From a checkpoint of a small transformer trained on Wikipedia.
Size: 13 layers, width 320, MLP 1600 GELU.
Each number is 500 + 50 x the weight over its row's rms, rounded and kept within 0 to 999. Layers, rows and columns count from 0. Numbers have three digits each. The size before them is the row's rms in percent of the matrix's.

# up: layer 8 MLP up, 1600x320, rms 0.1, rows 15-61, columns 0-63
# down: layer 8 MLP down (transposed), 1600x320, rms 0.0987, rows 15-60, columns 0-63
up15 105:418469497467482489561434526511456557511508541570497442525469494443463501492535593401452472605543523553478497522522527512563558532472515451564597482548501572579530585421472570603539433505520541
down15 103:584504483570498503543534445425449422595492569550381573462481541446539459450493465535541428450495426522491467532469505454549518519518517537481493510524486433498484437463623549452454464490463484
up16 097:432436509514489490583480434559586484530551507504510445413510516474525483470467495464498565580399527558433547458579558552491565641537495463431509545422602451559553532525455542562453519427632425
down16 095:515484474458471483507361496490441545516550457552556536598462451521515567516495477444519480571490493498535404417508505513411517524506480486607433488438492523447543514537538542457525612475383446
up17 102:495479465396464546469454462562479576413480492502436398457504454483526542520366515464538543531436530438533591514521453472492386421565382480541502477397486511520503509519435531469496442486530499
down17 098:466476558531532371456530457457453466513487474516523509559447538517527489518560465548494480421511465612554465500477548540540510463478545458432573488531457502509531456475412469534487470557528562
up18 101:558455582451493434519484535450537456538517567512438446444587519494541464521493413500473469587558516605400563590527475484477464574521443501464513522539532517452519525454520532538418553457492552
down18 093:543463575569542556428654449474421534503510457557465474413576419524491392419554581537496527583462523495504535507514428541545491497452499512576574581481538461573433425490526519511539524448482522
up19 097:545465449373473448521510466475548540565542488438445465492513409513531520508529654485533602537497538461532476388435451504502530457484455488507644604519471488574500502484494489580467493540531608
down19 105:436547571529539505411536492436437569461464535608510496432465514436621582518456467505528579469552504482504455501565457526437382529510443505608579556489495481522498501543420525481497461561579401
up20 099:477531466507460450535480530549493483461501551510528473531633532556554506569585447454538509466470482516465558514544487509505406407481498479469501568443520558517462529495474508642555534465468560
down20 095:401501446483528526444569496485468582564429535564497520501526451545455606532552458525474566498447382475457528463496492457578516539505536520480455590539502491457490495473505385371439499531543463
up21 102:519462450510480521492421564455536455562559607512416432536585459492464441597439493530468506506421524589505460565525378532595567461444427500476436585405481465508475539530459503565573549451519489
down21 107:502490544460426538519459472476497529528563508450484466424499566468525469498610533621498517528499396538510479588595562510543516473439439434493507585463453482466471483490521442559477510484538478
up22 102:466569460397514591470489487534481467543496523484485433485603534502546477458544511468480461501503495486431482407549514455440448476505431634547379459441429455581416526608528539532553507414427517
down22 105:466491498562522516504495445518421459458583540536504494503490470487550520551454569481549458515524483485602463501539455538510513533520503522504531481542472471531414510441497504482618569557514513
up23 095:512551415484457496531470466448607495555459467478410495537482498490477504593466523432562458504492520470510527518602535570534540541554544520474514428487477501542389546493455519498524464547541575
down23 099:534634433568545400462467481456462544488416458469502413524519467455489365596467513391538466411474489486567483544511615544594535571585539535474515464538528605544435486545425463405524550553461487
up24 103:420522586519477441464463546479451518540529571357498545451578487550458556444535520486438493525418480453430529543534512446542524477460434512587561527404530486540540532475517574586494521535475557
down24 111:466559570485426497486339518447467502465462453531571487444518568470499525499551485520502434491493480520535554494528582460514522485541555539557539469513433553520529489441463528449535486498443485
up25 101:450526489495494443602432436572577529632527510530570454513541497488552486496511492534547546504620614619562417499459540470411555581518494425466505458515504439522499481565554522417522503470574523
down25 099:471529474494425558455523586460440505506390512444490483491438472450494516554460551522467482613330484463467535526621421553506500465496501493533477469512565531552506484504510487567496501485435538
up26 095:385515495418398398417529563486522477433530585467466470405592461549467587566555579465475476582478460557425506470462585470485551513423467523545468548447553513503559539498469536545547509536470469
down26 089:505562505517530595526685473507498490544437554462543485496451542542487487564550484477479446462522528566473490459502518528502462534533531438423564501514483526457460511544485513517574447413517531
up27 106:442514546508452523531519542506533443477520545506526467454521455462497575390493545486485511608477455552461565508488452425480485560465437543564514488532534509486392451434468447535387468506456428
down27 106:480464538459495488473525523468405583454566482471378516483484506436481495561407541466653473535504507473483479457500517547505519493521454506538593498509603454462525498514572497521473453464584548
up28 098:446534550484493501529468570467541437612510500539565468442589511497494512482517488451440511497465518467496489516508444528613530607537446515614526493463448454468499514424514510471512568542471471
down28 096:421580511447375392579505464493479557509471590559515545434375538644479477494559446481561412462431520444522412507481557396432543549506516484505568470457530448555479584504557482558530513554521462
up29 112:460543519371433488526428584470463517552481510467460515444542442544519532653436504513578564460508489485423486472500466526487451515504492538569522508523514495467468414502475507558470448559506463
down29 112:580459482503488476447650478444473452444560522446541482449518519601464449430521566469569471469506530556462494514346472545470573442513507525408497446517436453587523598454500531418474512580569470
up30 105:465508490472465432475490438580473579417558539425533506462516522555514542532505564506560474434452497463485454416485514529649557505595469517552490570436567548575508520540409467518509446402502491
down30 103:463550415543514481533451478521455536468591548496467468440512641548544393555483523419517489471483424498572475612478486540556519566524556451482556516412469504506520447491349493478436427477484512
up31 096:546502495426454434496434577588462476449481516515452506548494600492515494401444473507462413390454500523481454494542442514438473558520439548464524485537493634524438491495444524520481453533550540
down31 088:492458526544559491476564420492552505597552557529554469499548424456500609565462480479540478420533441565618566568500524524549480486466418450490463422553537497523547423512488498448550526547418588
up32 115:475522502419436458540442444545551484494536538559507478455485518535519457581484455519563443535556554501423450470457519540547495505509459549451449506537550542523507510427437575469512432438628570
down32 123:539472464418464476559496475534566436402495562594499583468494498524602415478503455487578516521424644490477530506546483466468514462510530506357630523528492485521575472491527462516438428524535451
up33 109:497489508496456474551472511479601452541478496551555492457489516565543500490530516504560480428428557471485523504588454594587547468472424505424481504533465445493505567379498542541409524517481496
down33 111:485531431509494524481586547522538569477509497504495541600543501445463521584523529440486599564528479496470437493413497488452442584535611543553475534488493540504504500583470468508585457454540527
up34 109:428524525492454475539449530451563540594471568521476490413459480546478537590603568553546482503453495445500576484383480550457413459576477468420576558485536458510510515524578403561531540464466479
down34 117:491470391525532561411557485542444559565600491480435581497549442536517552537511520517477544619561425532457526475465489503500558475497570501604565501396545506541506566513528537435472588504418548
up35 089:495544449460440415559483554472494504416539470469537487451496534549496435501544515437546473496490510417451475513587472517494463497461550584494441491432544481562484486486487410494552489434442509
down35 087:487489419451556489518454478483521515489488514537514487495465419470465478460484479531545456511518510449528599508516497438425598496566450535598458412523477512438566498508554457433584469449555455
up36 106:460589422483418398473422516439466611412447480481495495513579611580510533421449444515531545483494520566567456458481462431529583542477527429507542487514436506442452448457549468484434492523525467
down36 109:589527564565547485391410508546505484586516483414466464532561504578482513423550591444497505532523470504495443483520545574517482469494468447498490555516571493491544600476434509432427453521501533
up37 102:558496399441471517527419611473471542482542541560536476528577578547553560519437546506526478476501610447518504485534491489615524536522496552476515490521458482485570384560458527396501440532492490
down37 100:352408497510482539444559473461476491516475523609489504476493495506496492434529499512530478522439461470452575465544489460494480456573497562570562438551475462488446647466422484513459496445464564
up38 117:467502482511483502508481504507428593445472517521559443524527457532561617486548540476558513451481449432490508454511474461542534443522542431582551562497539482555469639416468418548493452504526527
down38 111:544444487502479479503524467473597484502538542495471563496479477487365442455485519549480481534454554477421475534535502515484459533543414531468395408454483530507547488532552521458569545452462449
up39 094:554425533448453399464476604606543514573498477495500492374522506552507556584454464516577484534512454489506506470501493492441519500497497505489612491462495462518523456497510432518473535377525431
down39 095:474525466552379435526418467538456485503449478517541446424427444472608448482534491485590497413525567455471492512457489558508489483490559552476504316533464571517545505529452506531512582571485539
up40 098:482425452502452563564401490619547504527454571519523512526495546614507567538458488525487467581495493552527520520493496512493471455512476544516536492530564383530461461450563517473523549492499562
down40 096:546496487515458419516495461482513546390524543650588515532549515516535508405502565527466491472509479458498431562500475420532523561443490499495566475440480525411506503583565516584609451479569478
up41 098:494586396438468516457478494466515522589504533563418460493573441440464608547609488480476510526469471437453603553527577497544421425445449469530441483514559562532512495537517469591494424505507573
down41 096:525394487475544507499432497531446537466563528511597523564507418537542440427492469419557516456435453561519435425535510499553477543474500574535426518541616376492539514454523573535548494493545539
up42 100:508493423551468489504423430487438424498500611582602479529529554463527530434530474530567443421459425470406531658513475394412516571525464576446533460403494554486499512525491508527468507464443457
down42 098:527515540512494451486513553525542522412460438503414593494519445458451483446522510502521427448566495440506433490529476559524427493514510421484487540680507436453607451543539483549463460629511512
up43 097:532508437549490553580496609495472489568514600517513539573539507530475579494520548474578517415462499454512582472426478435594454474556440393588555564567535484520493475404544509540522463542577539
down43 091:412495499505446522470709431540523522421559491442406489529514497481473458493490495461456508476511468481489476578545559608471620453478517515519420556474490590517477471535402488432466520439457426
up44 110:600507509403409427586444586378543577503540555474594498542550481518529480530544522422557501465485506468491595521482535399632560581512445576557495556401459500495428532523450451478487487496508494
down44 114:423536420415506515464505597496462448628492499412508532502494528565407513380480638479539504508547497519568539522435572474490572581545493566466465482508512472494525422500439480416622383558488437
up45 108:511508469471485501556368503457530539526504479393433480496527453452495478571590592484480410536480511519539483506541445345582519529564473493510460514593430457470530452397406465623424506434448520
down45 112:509438465502614584555545427535371466397489457458492497441482525472458517461460510504475518381431447518525538522486463507443566511597396496447384549535494509531509476551524496515458471397560488
up46 096:588428493503428473523474508408373599550556509535521561457461497489597608557547535513500487576475457527513493494471512462537474456492478461556475539471493495539499533467490525502447505489491493
down46 092:456530537526490540528377537540532518469415456555517450457520527590402470458471445510561534503443455471519548551578553522484556602503442449504548558509449474493503419503434567543590472536543447
up47 094:519484511546524526460365523487494560529458487425443486459502548524545585476564544486461493548453538516508582370454520531483559578559492463575475532341466470564473552402531456561566481435473492
down47 093:523474502502457493451570588597490456475483582524590611506550457499369514498420528407494491457468566500561373573528501457495498424482539537531467378469522505478474549457571434497457530572499592
up48 101:479556528536444590579458478550537484510588551384493539492476531574501433537574483507441466408502521476414580545454542561420411644515517514522511429567487466536484487468461444535444523438512477
down48 099:505468508479394496452521502512531497484479503556477560545435518552380489461535575427598448495497495609500542507488470410523552469526470554450386555535403519455538556495572512539546457511547492
up49 100:439563545521483561549446521567530471540460565480512502375541498508519473502480567452515432444517552479550439464592517493595566471397423570524536532436566527562398531393481487498435431534576593
down49 088:477577452481586456579627489527508554539568493455515495527553490535484444463541509468544548418468486533502513454373539451473519460457493539503517487479483542452544494543557557443496535435548552
up50 118:524548458446453443549433541515589526455552555537446422547492472488523603477556494518521464489471489405485524568534480326468502452496461555528425413556587514600479500395520611556527588568470565
down50 122:524496494506533520539505636473498535519547526535479467473661460465561500525412470535486557610468530572502586534453579489537516554494448528504405476588447568509484491460524567498567486519530487
up51 105:519440403509451514539466495403577492384569539526504530550449571523519438442510420537518491612462547586492473491564463434476485573478500485502485521522453410449504505550437450485462502471534428
down51 101:488505500539530546586523547579437460533470499407488525509532456465533565539476534512532511439524533431561443527533467538461394494522572420537533515555471658475429524443502516464438454507612513
up52 090:551521493519439488512502537487541508490548521508569415524463405545563567504600494489563548550456455482519560533491545457416485535471503505523343493466542495544474486515442463536556558543550489
down52 084:502459484557547479559615543476512502575407538489406560502428442446416570465482499529435437460468531497507505456480453452544472496612397533464526584558609543422468535433545566442524421529408479
up53 100:492494474399444474498434462491480581457516519394489457468497533545521472569507506416554598455441571576476513509494460565543541531556522456419533517541498458491563529520479481493378473468682568
down53 096:469494515443579498465530522479634491423436394599457566516571517583506555526552510496516397563567450384516498471471443519480443526462472453459464509439456492398472571540480558458473563487479525
up54 108:483481517449454532492429500469478431567493522533517458455517473446588556478485620458492440586495566495527538511480547566534491515481467668583468468453499532513514528569489598459534525427501505
down54 106:464561489527417508553561390433429489402528525411468458511589559485433488516589495592543507404580479471576546535522459433440518519469476414458498437561478544551477553492527536448429531458505487
up55 097:494529417461411387511460493410544488516452523538504515477462573534566441505478465532463487474466533544484527601567522462531543476493527441515497528593401549512542416605498470571524539487565508
down55 099:569488589480500534509436492577511462502450479488518503458445442479570576554564531462425509495422456421447490424495535538498557492501529507563501432473631446579436518539472573561491451475586554
up56 102:458517409482479418435420574448488543556451474510473626495520506526534485538489486541593496481529518474516466553459449481516437406553494412424580526473453457458389529486463568518487541438516580
down56 093:555396511450535586539683504548466513447591450490517509546440546496529573500522564468468503500454453562581470552569584447463568493481491473515512507458526439486648456562471529506507530481549443
up57 094:486512485489486405476458501506523524544475541433453543512487458536488534474499541435576596585505533498515598537523522457496524461564441497456419480478513488541499509457553475425554471491614593
down57 103:471444456455540564593309488537445580492497502508451558538442527542429522574537457510463527530555542467427421508537401498525418478495482545487522450553552440451567501549527526554542463482501388
up58 097:562491497410489533463477467521488550475480453464502424457512473481474507500657499542622442577488567484453467490533521422489594529561509556525435573528570588583521560466532491542492477564458460
down58 102:534509544499542532499438577504492562519425454570552489498524514379501475549495468483541540465593533532507566454447503571545402506470434496618534549543446549468499598450431430379574534587431518
up59 102:530482491451415461515491422473452577570442465547551441481544578533657569539551415511515530427501563569400473490533508419542562531494473488542523548528466447459487465416503520489412556486493534
down59 099:478480501486480473528450423568612434503520463492480568539518487507548475474540535469662456512518519524524454435437464526525454497417501515452576508503523467549433499497550486461532529488459572
up60 088:539494466526456552499501428484425552499408430514568440476497522596501510537435474560597554430455483461603436436520464466505444438581417481588448501461535390566495534470519495465455565555518546
down60 084:520488512516455485506580533576521486472544478579491556463497490497520451560575501389439504430528514503415531529454528454480481515455550566379530457483459600372444524571451476540530427486495448
up61 090:489571449505483484561485417557509494575493514393522526405507546476421473621513528314475455545438499544464538453518524560490505473572487527446531519514470555595533530537480561511418436510561545